config.yaml
hidden_act: "swiglu"
attn_scale: 0.125
init_std_down: 0.0035
optimizer: "soap_variant"
beta1: 0.95
beta2: 0.95
max_grad_norm: 0.5
doc_mask: true
train_tokens: 1296000000
Each number is 500 + 50 x the weight over the matrix's rms, rounded and kept within 0 to 999. Layers, rows and columns count from 0. Numbers have three digits each.

# up: layer 6 MLP up, 896x384, rms 0.16, rows 192-208, columns 256-383
# down: layer 6 MLP down (transposed), 896x384, rms 0.157, rows 192-207, columns 256-383
# gate: layer 6 MLP gate, 896x384, rms 0.149, rows 193-208, columns 256-383
up192:490509432546498514527533561525526505528552448540407463485489505481508530442498445529644544453531540464506586468443462490443516497597522468529504475549563467528529532584564504577446475496563492526505503523471462506485514413535460406557445507483570594517450499493537529458446567517481515513553560479533552528439612555464545476520477509562475505498444461476484425564559402545582423464419
down192:426465517433545521470412493542383438432496593457570507403478534549541573555498419516483489577395440593566459501565472514525380565453549365445515484585545553491438474477559608483535504500499493554485494506492484470496383474542549482495600507474547615468489482435501512565517559531500562566492462492483510454493466610576483554419549512478652530526468435487575480479477489458472528583463
gate193:534600538611598392537467534564562600500444448551538497599494512504448565541439528556436486453627552520447569510491430472482510513581411547449485460567424508486445495466515429452460422424556411530578578479442431486522464503517449517573463411478586418416517453524528448447492383454481517485445443419441595536457473581491601527517573444466514570633528494501438400470502491489518498524407
up193:462492425577528416507482577556418573416527545596553520497562515523477446507398485582491557529560492433508590532475456499352494522446586511544518513554551443573544516443532481468407445428483509535671530554525497496531478517397568561571487549447518481405487541534554434395426459473479485449576519484554416439477503465442504571559542459469491590547518523488473588506516496551473612545575
down193:481499433450541439494562450440468509498463548580450588459564487573454551470454434509491416554563551557536601481586419475517500524484488497500454558481448531562552447589503433394463453586494552498543501475427444591456452494488504557543444493519523464504504504533564491429458491603585593436558522535493518487498438485465536498457508549550619438594565518386495476564548420535484463486605
gate194:392513513511580492510506459454498526507602536425498507449506545490506582583508556488578472495496482451562526475448459489505410485420453467556561438488558561575520508503536495478395500481499596398491471545519533509504413481643398488600382444486583544437499501516449519538495533503494616495472459514524520525551478420485456494390477500404466486497537521606518575473541615484540528518490
up194:486494440535567446513569470580469504515445459508500423421497515568403498533455547557558507438425546495500408506500525586510462467523470503504436503513493516557446565536450563485529435404409501507576619476487421510515519540530541511507523583540473505476614437558481543502461510428539489422536559463486537513476514420608503506452556452514488489433518445503540585495578467477442526455454
down194:456455518498404507542457422505519552506432479469539408470477560421374492507428570435517549566485483442529456550453415465598478482501410475526435446503487451430569491578533475542479487607464502550491467487443411452503572519478627533517540471532463439564481504491483410528569569526514486477456657397475556433445479527468577566493493496578622498492421493594561444529517481528562410478605
gate195:479494599515498475519464428461486544493397525532536557506580614456533450482385568498439478541478498472533532420494507435516404448581472394572492478421510406505505491424512437599495445442446527535533577522541400433598463460465569556473511471503489523492487461437532523464560513556555440532494455429528471364542421462485523460464484555518559547492450571591540571489548538434503543433457
up195:477492607399533484548506575517525494487460374474446481584529392458488558464547524558510506548572431505445378476542494530469593587454544452509451461577523494544501459534495551500565548482421514498482527430535522456412581516492499520503577446555552545509503517633516450508503489546531538497433521557366469595426552561452497503620496417553437486485514547520399436569414498549533520564543
down195:497525487488478518510558571541568445454455456500468556552450462489508494560521476498561495509554327526479489476491561498591473543401510451502477500548500491561499488437478496463446534636518659520523504488532463504540564486467500384495545504437540749431531497455550556541409504517463498512456525541405494468486478527440611453540421532500589593533577487513662433551528441532411542656491
gate196:591465387569570505531597456472553498496484472515460476502545504479506513454532516519494535421478553464519412494619471484530511485428464508535548496586572602537488588468448560528478507459541526581430461537543378524423469522500517409351543487380547459473480470558500514456535587561563490528452443381494523543482471364510610518429490496517515476628468530582438471518516503534554507513412
up196:537403427504577452514377521417504426436502484511507459518488554403497483406511576422502513506501459529498424425526473462459485537406539473533558451519445480500553436537481560518532571480457527504466474473520488479437540496543411628584464490549474558474492472514380546503455498513508533474533426578440457477484575543491451409489485512382482333474544494439519566483500464547542478531475
down196:607419493436532490464533501562477437481487440477512413395528533586490484537588480454495396452488521559488556545535474517492495553459520645424569417474542458488555546441503513485469593528469542502444458429455541524507473452525522670541423550520460450507547525535468528489489514458556545566425480485490549464443486513429564528537496477498525549426492444647506495388441453439430478540512
gate197:492475593626555546544387496528443529481460477517497548463552475528449524464523471504471590546498472593454490468585539440411503437475545429485420567522499477498462456553518561456433527455488520602502512439454608548516550541430520484562488463458511477527523613529442428463528569546493434522573555578539534400384518425542505546466505575483485545456513569412552503528456505481520567522569
up197:522457520547487549517482509467559507439560463471640515509498541510481492567480482538450483539473461589511517551563632556457586452529511582550425618491435550464487468468468541427509560465517569595554543498517507554438516572500484538537497538472607451520472535578524517436560594506490488481438547457464465443364456458561461536556511621540500544496505489495537510510496449421523531467496
down197:541477500449515494472420567530567495591501509400449454532497473495531436482527469538486468565475448483588530567469495532533517441492568395512433441547552473517458501642537589483609538540526569557490498500441521482420484475405441538525509474488475540499485450514452443453543473416476480490532467472520471516504500503506476506491525566419493482483455561463503563517494499513508438418489
gate198:435449553527535486497447458505506465493532576412502531491542621567552532457505545537533493508552479533538532468455514546421538483544490434474613599412453464599537394455556524588583547474479580601521461537478519508426535500439602542527484455467428446532427495513487443610448468489438381563468494463447519413439513455524477535556533482554540470500490427536499529446502533473417481564522
up198:481494535689568489502446521480476418622529450402503555550462508415434474550526479377545609544422469466541433512542501458425475560454458328546491440530466460547441483405527463415515545525508513442498575533490531444472566556508538534549425492502507571558475553399470588628542528461450486443513533491531468530582413578386508461489499405530536438488429494575520441586524498489480434347524
down198:419440456572570584529454456493432533643393541496408533533542485467548389547516425519426511540574489453571539524559432526409429471508550349472531549579454415512344536527508457453535483522423581531472502479526520426467540551502451398446514480569447502521448443449488546478497464530505459577495559532500512544549508550554560517423440459577536514470571466513476448473456483494511472509525
gate199:439406438492562498519477475399505480514516543509454462519427466472485464524535498457479484473528527429559465471537477565454490514432526516498499464513438480447428496479472594463506489542516430483415469534464510491510516484569500528442460502487458374490473560523562536475556555527452535449500475582499525483574497497551534474463453481490448472490474508406518501430462513487424528508471
up199:523419467575441438428460489472477478580520535506482417419476503458472461498464473462521428564553428529532501476517495542447510487497482574487531513483511545533483425559523542493499477487522414490446593490459441527477522475526553565481436476527525608447496477461532492577489461491518496607504479594511466537483577513497518504554519480495466503515489494435564508501394516502432580542519
down199:508547429503518496457485483424458512449563484558472502626587512515489418497507539379486438507451451423541480469485504515433499527467556377520435472546528422496467551482408498437497449508536501432571467514533519456537522480497471574489574555460471500470569556483531434526500528484438523448459491495450507560600477506457534544398580346615504443454415451567494488455463547563500482426521
gate200:408480541559488530560497498460473515508429495513499536436546495473511474512479434513522567435537557525494515528465520488478492468563479393573449460576476471449477482517510539531463505479480516418545530544493434550459556484475516477460575526533451388427467491510484514414535490493548540578485507553581531459494468605485464518475570526533471504453476474544534483546536502499531538440431
up200:519532451497507467542486503459574429360536484499398500433548472522516533468487518558508558463472531521536474487542451499555509539507531549537548544498505383500479563456457534458521496538566485552550564475491433500537508415512412465594530562503438390495519509521496541508518399487511519532502550472560577459476463538369444549511503536408493628534594545522492443488476499515498478495485
down200:510451506502478502428507528488489553509467471547533523453536523505509512463521536450449456494500533521519485470455515460504555507509498524455463459539478585479501484518526564483549501448480504474428566518476468476507515529520535479473497534484521403526484502485538513483486484518423521503577504562483484525500455509511467480478509546515545503505490516529471518565479498456549517522516
gate201:624482453454540495416468506506614524584438510421569488581558532405539576493541449513505437506527581546480451519436489467562518514459523441521550588476585469523528579593454457470486518527448523429489526417465506492471523468574494598521598501494570507557533503509544602507568430481479532574527611564513498483476459535497540468446457516523534518573498453486517456444417449529494481540541
up201:536478595503481542444515514445572473455451492465536449521538525505539511499498477512493421454455495474487492462505494502454518509527509385427533637538526516507429537520419471527556586407476426481502520480442473553432481481480467588533554516521563585500442438577561551476532515460476495540489532481464533514491455544452465566546472550570509495576483476480406481505367454500502471505474
down201:387502548514474458543565461509388554469595505523482525528495472602444379577550512489520467477441461498586569513518484540472494492586586623532442470400497485550534466367529524469426460556565512547470541463538535434568486486439493439558472462548444521357538565422452343494390508568481521390495440433521448550482567485521532476536487463454496491417554538543533572600587483470532517469541
gate202:460532498477454584502519467540558444606514547514472405498521439481450449589558508496509587508429356451459500538466479478556530476503599511505471439546540420574549585488574572673527497491525444420500640485500495399452548498580539522496499417472485474491419350513485479504488485474421500516446526536490625537623540530498449471468595479459505481463594462472488469517535392532518505472365
up202:543572667422582485553552526478431459498467521437516468418486431519479579527587476507516438505566487479452502474348624496543512581472457515448607500460444498483464524567515442530444558474461538543536515470503502620557491506438436536511475425583511534547562538488492484477467435401475490470577525412425520478617424497427496430435569418438469451492481566467465505515482523526421532546519
down202:533573535520536504444524495541519598532485518462491551476427563575482477526491556540471531485486498518556436505472606463504523487470523406529561422571409528529446571487598537419546555399437471450537463569457480554491400523485580497490543531461515465467392454520465506411557491429394530546498520506480472456537518603455517471600585481457475510487492487496479406448512448471448381489524
gate203:472494394550500382350531494470558384439589466554522459537454614485448636552517491503546568387549576425460545531417434448440597498418478495434530468569491583514497504410484454442503456504536562556440522491587414530458515514463533551497402487515429479486499482451522519613575519503535530551533444628506525583546426515556514489513467435508478545478539506451466541474527527452564545403576
up203:563573417557432554436528493412465420431511594416499440481430484481432456605558626521430545424571468596570431444531472433486487522490537576576436497512486526536504534503443562443426518487499453554488488516453525504430500448529477487591492607490502477549552466485516521539436552456596565501500571375452474592505488550580495426538501530375523556563472516466506579468446498553558582552453
down203:465481519391531467539514543510498444485556422441482574463426480472452387524486548432543578494474579534566483550435491463480528476568488490547521484515499492624438428528491545428448567500454452467474490524460525565448525527581551508500487527563475586564509491417416630502586561457485504486451488524475523545519499490501429512522491523462546524536478474469536530485507453541524475508479
gate204:570441507536486496466498562410512545401536547504500485463575626450451562458551521492495565417389440499494427618457420592489480507449525429469534501510523483490506455485513633452522439462488558394509636501497537548439541510408374466452636375536468490580479425545579490515548592536489350556489550526486474529495450500602522527578593507448598550539497559482533464474446462436585519475574
up204:397484545464615480549510470537568466530502596511507506437422584521603547467447491444609561567557418496444571448509558589568506444486466429495447430472576449572520532413475481494498532584475490474478548591552514518576513458448478465500500565485547413487505478468591446446512458475536437542508561519478521598511523573526492461560439505498401488510532455563499489479437498518532469532537
down204:497639516545556484413398559506456552522516475558426508437608516579443514442516360514532555460448525456427612461470467535519535511479545507528508595621488546495536528441410506415531498464524427657481449470501539463605472490495380450571444464556411525468428498387469582447496535508454501574359480470485422491519577472494527532529464543472516505467487527572570568448550509449564454526481
gate205:409529508432523483478491505503514510489506517537474503525563523456551588453656450513461550421503423517496462511457514472437457524532552457573487448412504569499611478600494651543454484569496429464494572511408561609465478548477471504351421528484559492544475508494534503581627491421391543521467473548550444461446438484603525375539605450505525571521586482553515455517432488474504513466441
up205:455507454452489488530512521456529490444543468480523529552518460564560485507521537417549430490460536468483476482498523518484552507495549597456416482505475500419517511494462428445624391450502512507508493543487409513596438604439454576484411479494501522496527474526531533576522539471452493458460508482503601412511527504532516485452517397488513555503488499487492474557453497412488548472473
down205:486505638570548447528509518410440467505471414564533535376537550476534448585495523541533524467539489496463494570571530482520477499490415560516419556521443495503436444402506560482543434439436486422508479585469489544537479548556509522525506451528474480525453564499490487485495487471527477568499537504505454529471510432537510481576563459421508475501406533597523561551469540565537530511475
gate206:465435512520447470465459399439516517540515556403460589478497558531453451448562447512492587464570528463430489558527507598581570488486545463508497509563546458455512508543440440473509493505534531541449526478487615514612448482532586517559565472562534479442659485495429502575551516501429455473399470511524498502456537481496515459454485470385421537443537491466466429546550538509570504479467
up206:437483557489527495477515448433438567438562510372473515486542467461422505474473439415439515476441557488449432593508552490549588499483606509576420466566504460428514494461507493457467480510413486563428502531515542444472433482512588541504558558420500452478599508532425504514481515483481515558521539482500522544451548473520423521439522506441485516561466478493486437424500497549497436587522
down206:492453500540437500472472530544560463639525551512533524536532485524460428394563504523531477431519491487446488590535447525551566639511498487445430562581544428536515483565491505519476468460501431560469524429522466481530425542490550493519431473545479496459407513445534377526563502537459505564496455503521570433499541529567470535548552567481428530523539528613474483443510673424445451477485
gate207:451482552474471514494514542584495530392460465560575483544508527467524406555480548586420486467477553460570471488406479508511504460512539572421583466396505504467566478469468446500533535547544481491506450501442450510422468498455485496515480509410459517563416478434475541494492460499490448516506505506523515499534453461497468555524448466575560462428538542501467631477470499535538516514490
up207:476461631498532452580498478432524497530517499564480546467573391560557418521618499572488482469497478487506483531548455529486531464506489497568375427552432486519453468524496475514515477498484504500484518547507486489402537528545520405546592445586509459446536540456507509469462582513495560479404466370430567474500515539533480466439495475499560583498489533561474507528438448525527540512562
down207:462451517498555516530459562484535476509520463456492458436557492576466498567461489594431523462548465434491411474556454449474538440501608465553427463373433474525505535497550463543469499436467563469496600407552454502462508510461479450450557466462629511548478497440552504454551459496443481498430520533501517508547467445511529480524437537558540528490479589533568544501505472518558494511461
gate208:503420466557478427613517473511544551451534489460478525393522478443491472493569511484448481490483564514526542546513505606531470527487548427478513601516503507476579533484432482425508453508446576511390449495487607481509541406456547508514466526479458497439504494395583519518572479442508509510434552511454517494464528470484530481507481542495561447474495444432432520542516437561470598520487
up208:505472492582598459512630497516466512473473538479473418518564502504489537484631438493454490477481422446517456512507404532558488453526539587540437521541452517473467495578520498420421490500382582571404485547492520470445477569515510441443485472462477474545507574406558509553434502536571499463522457557563501475512503453445514541527374403403502595502550572446531511591467465485526524503514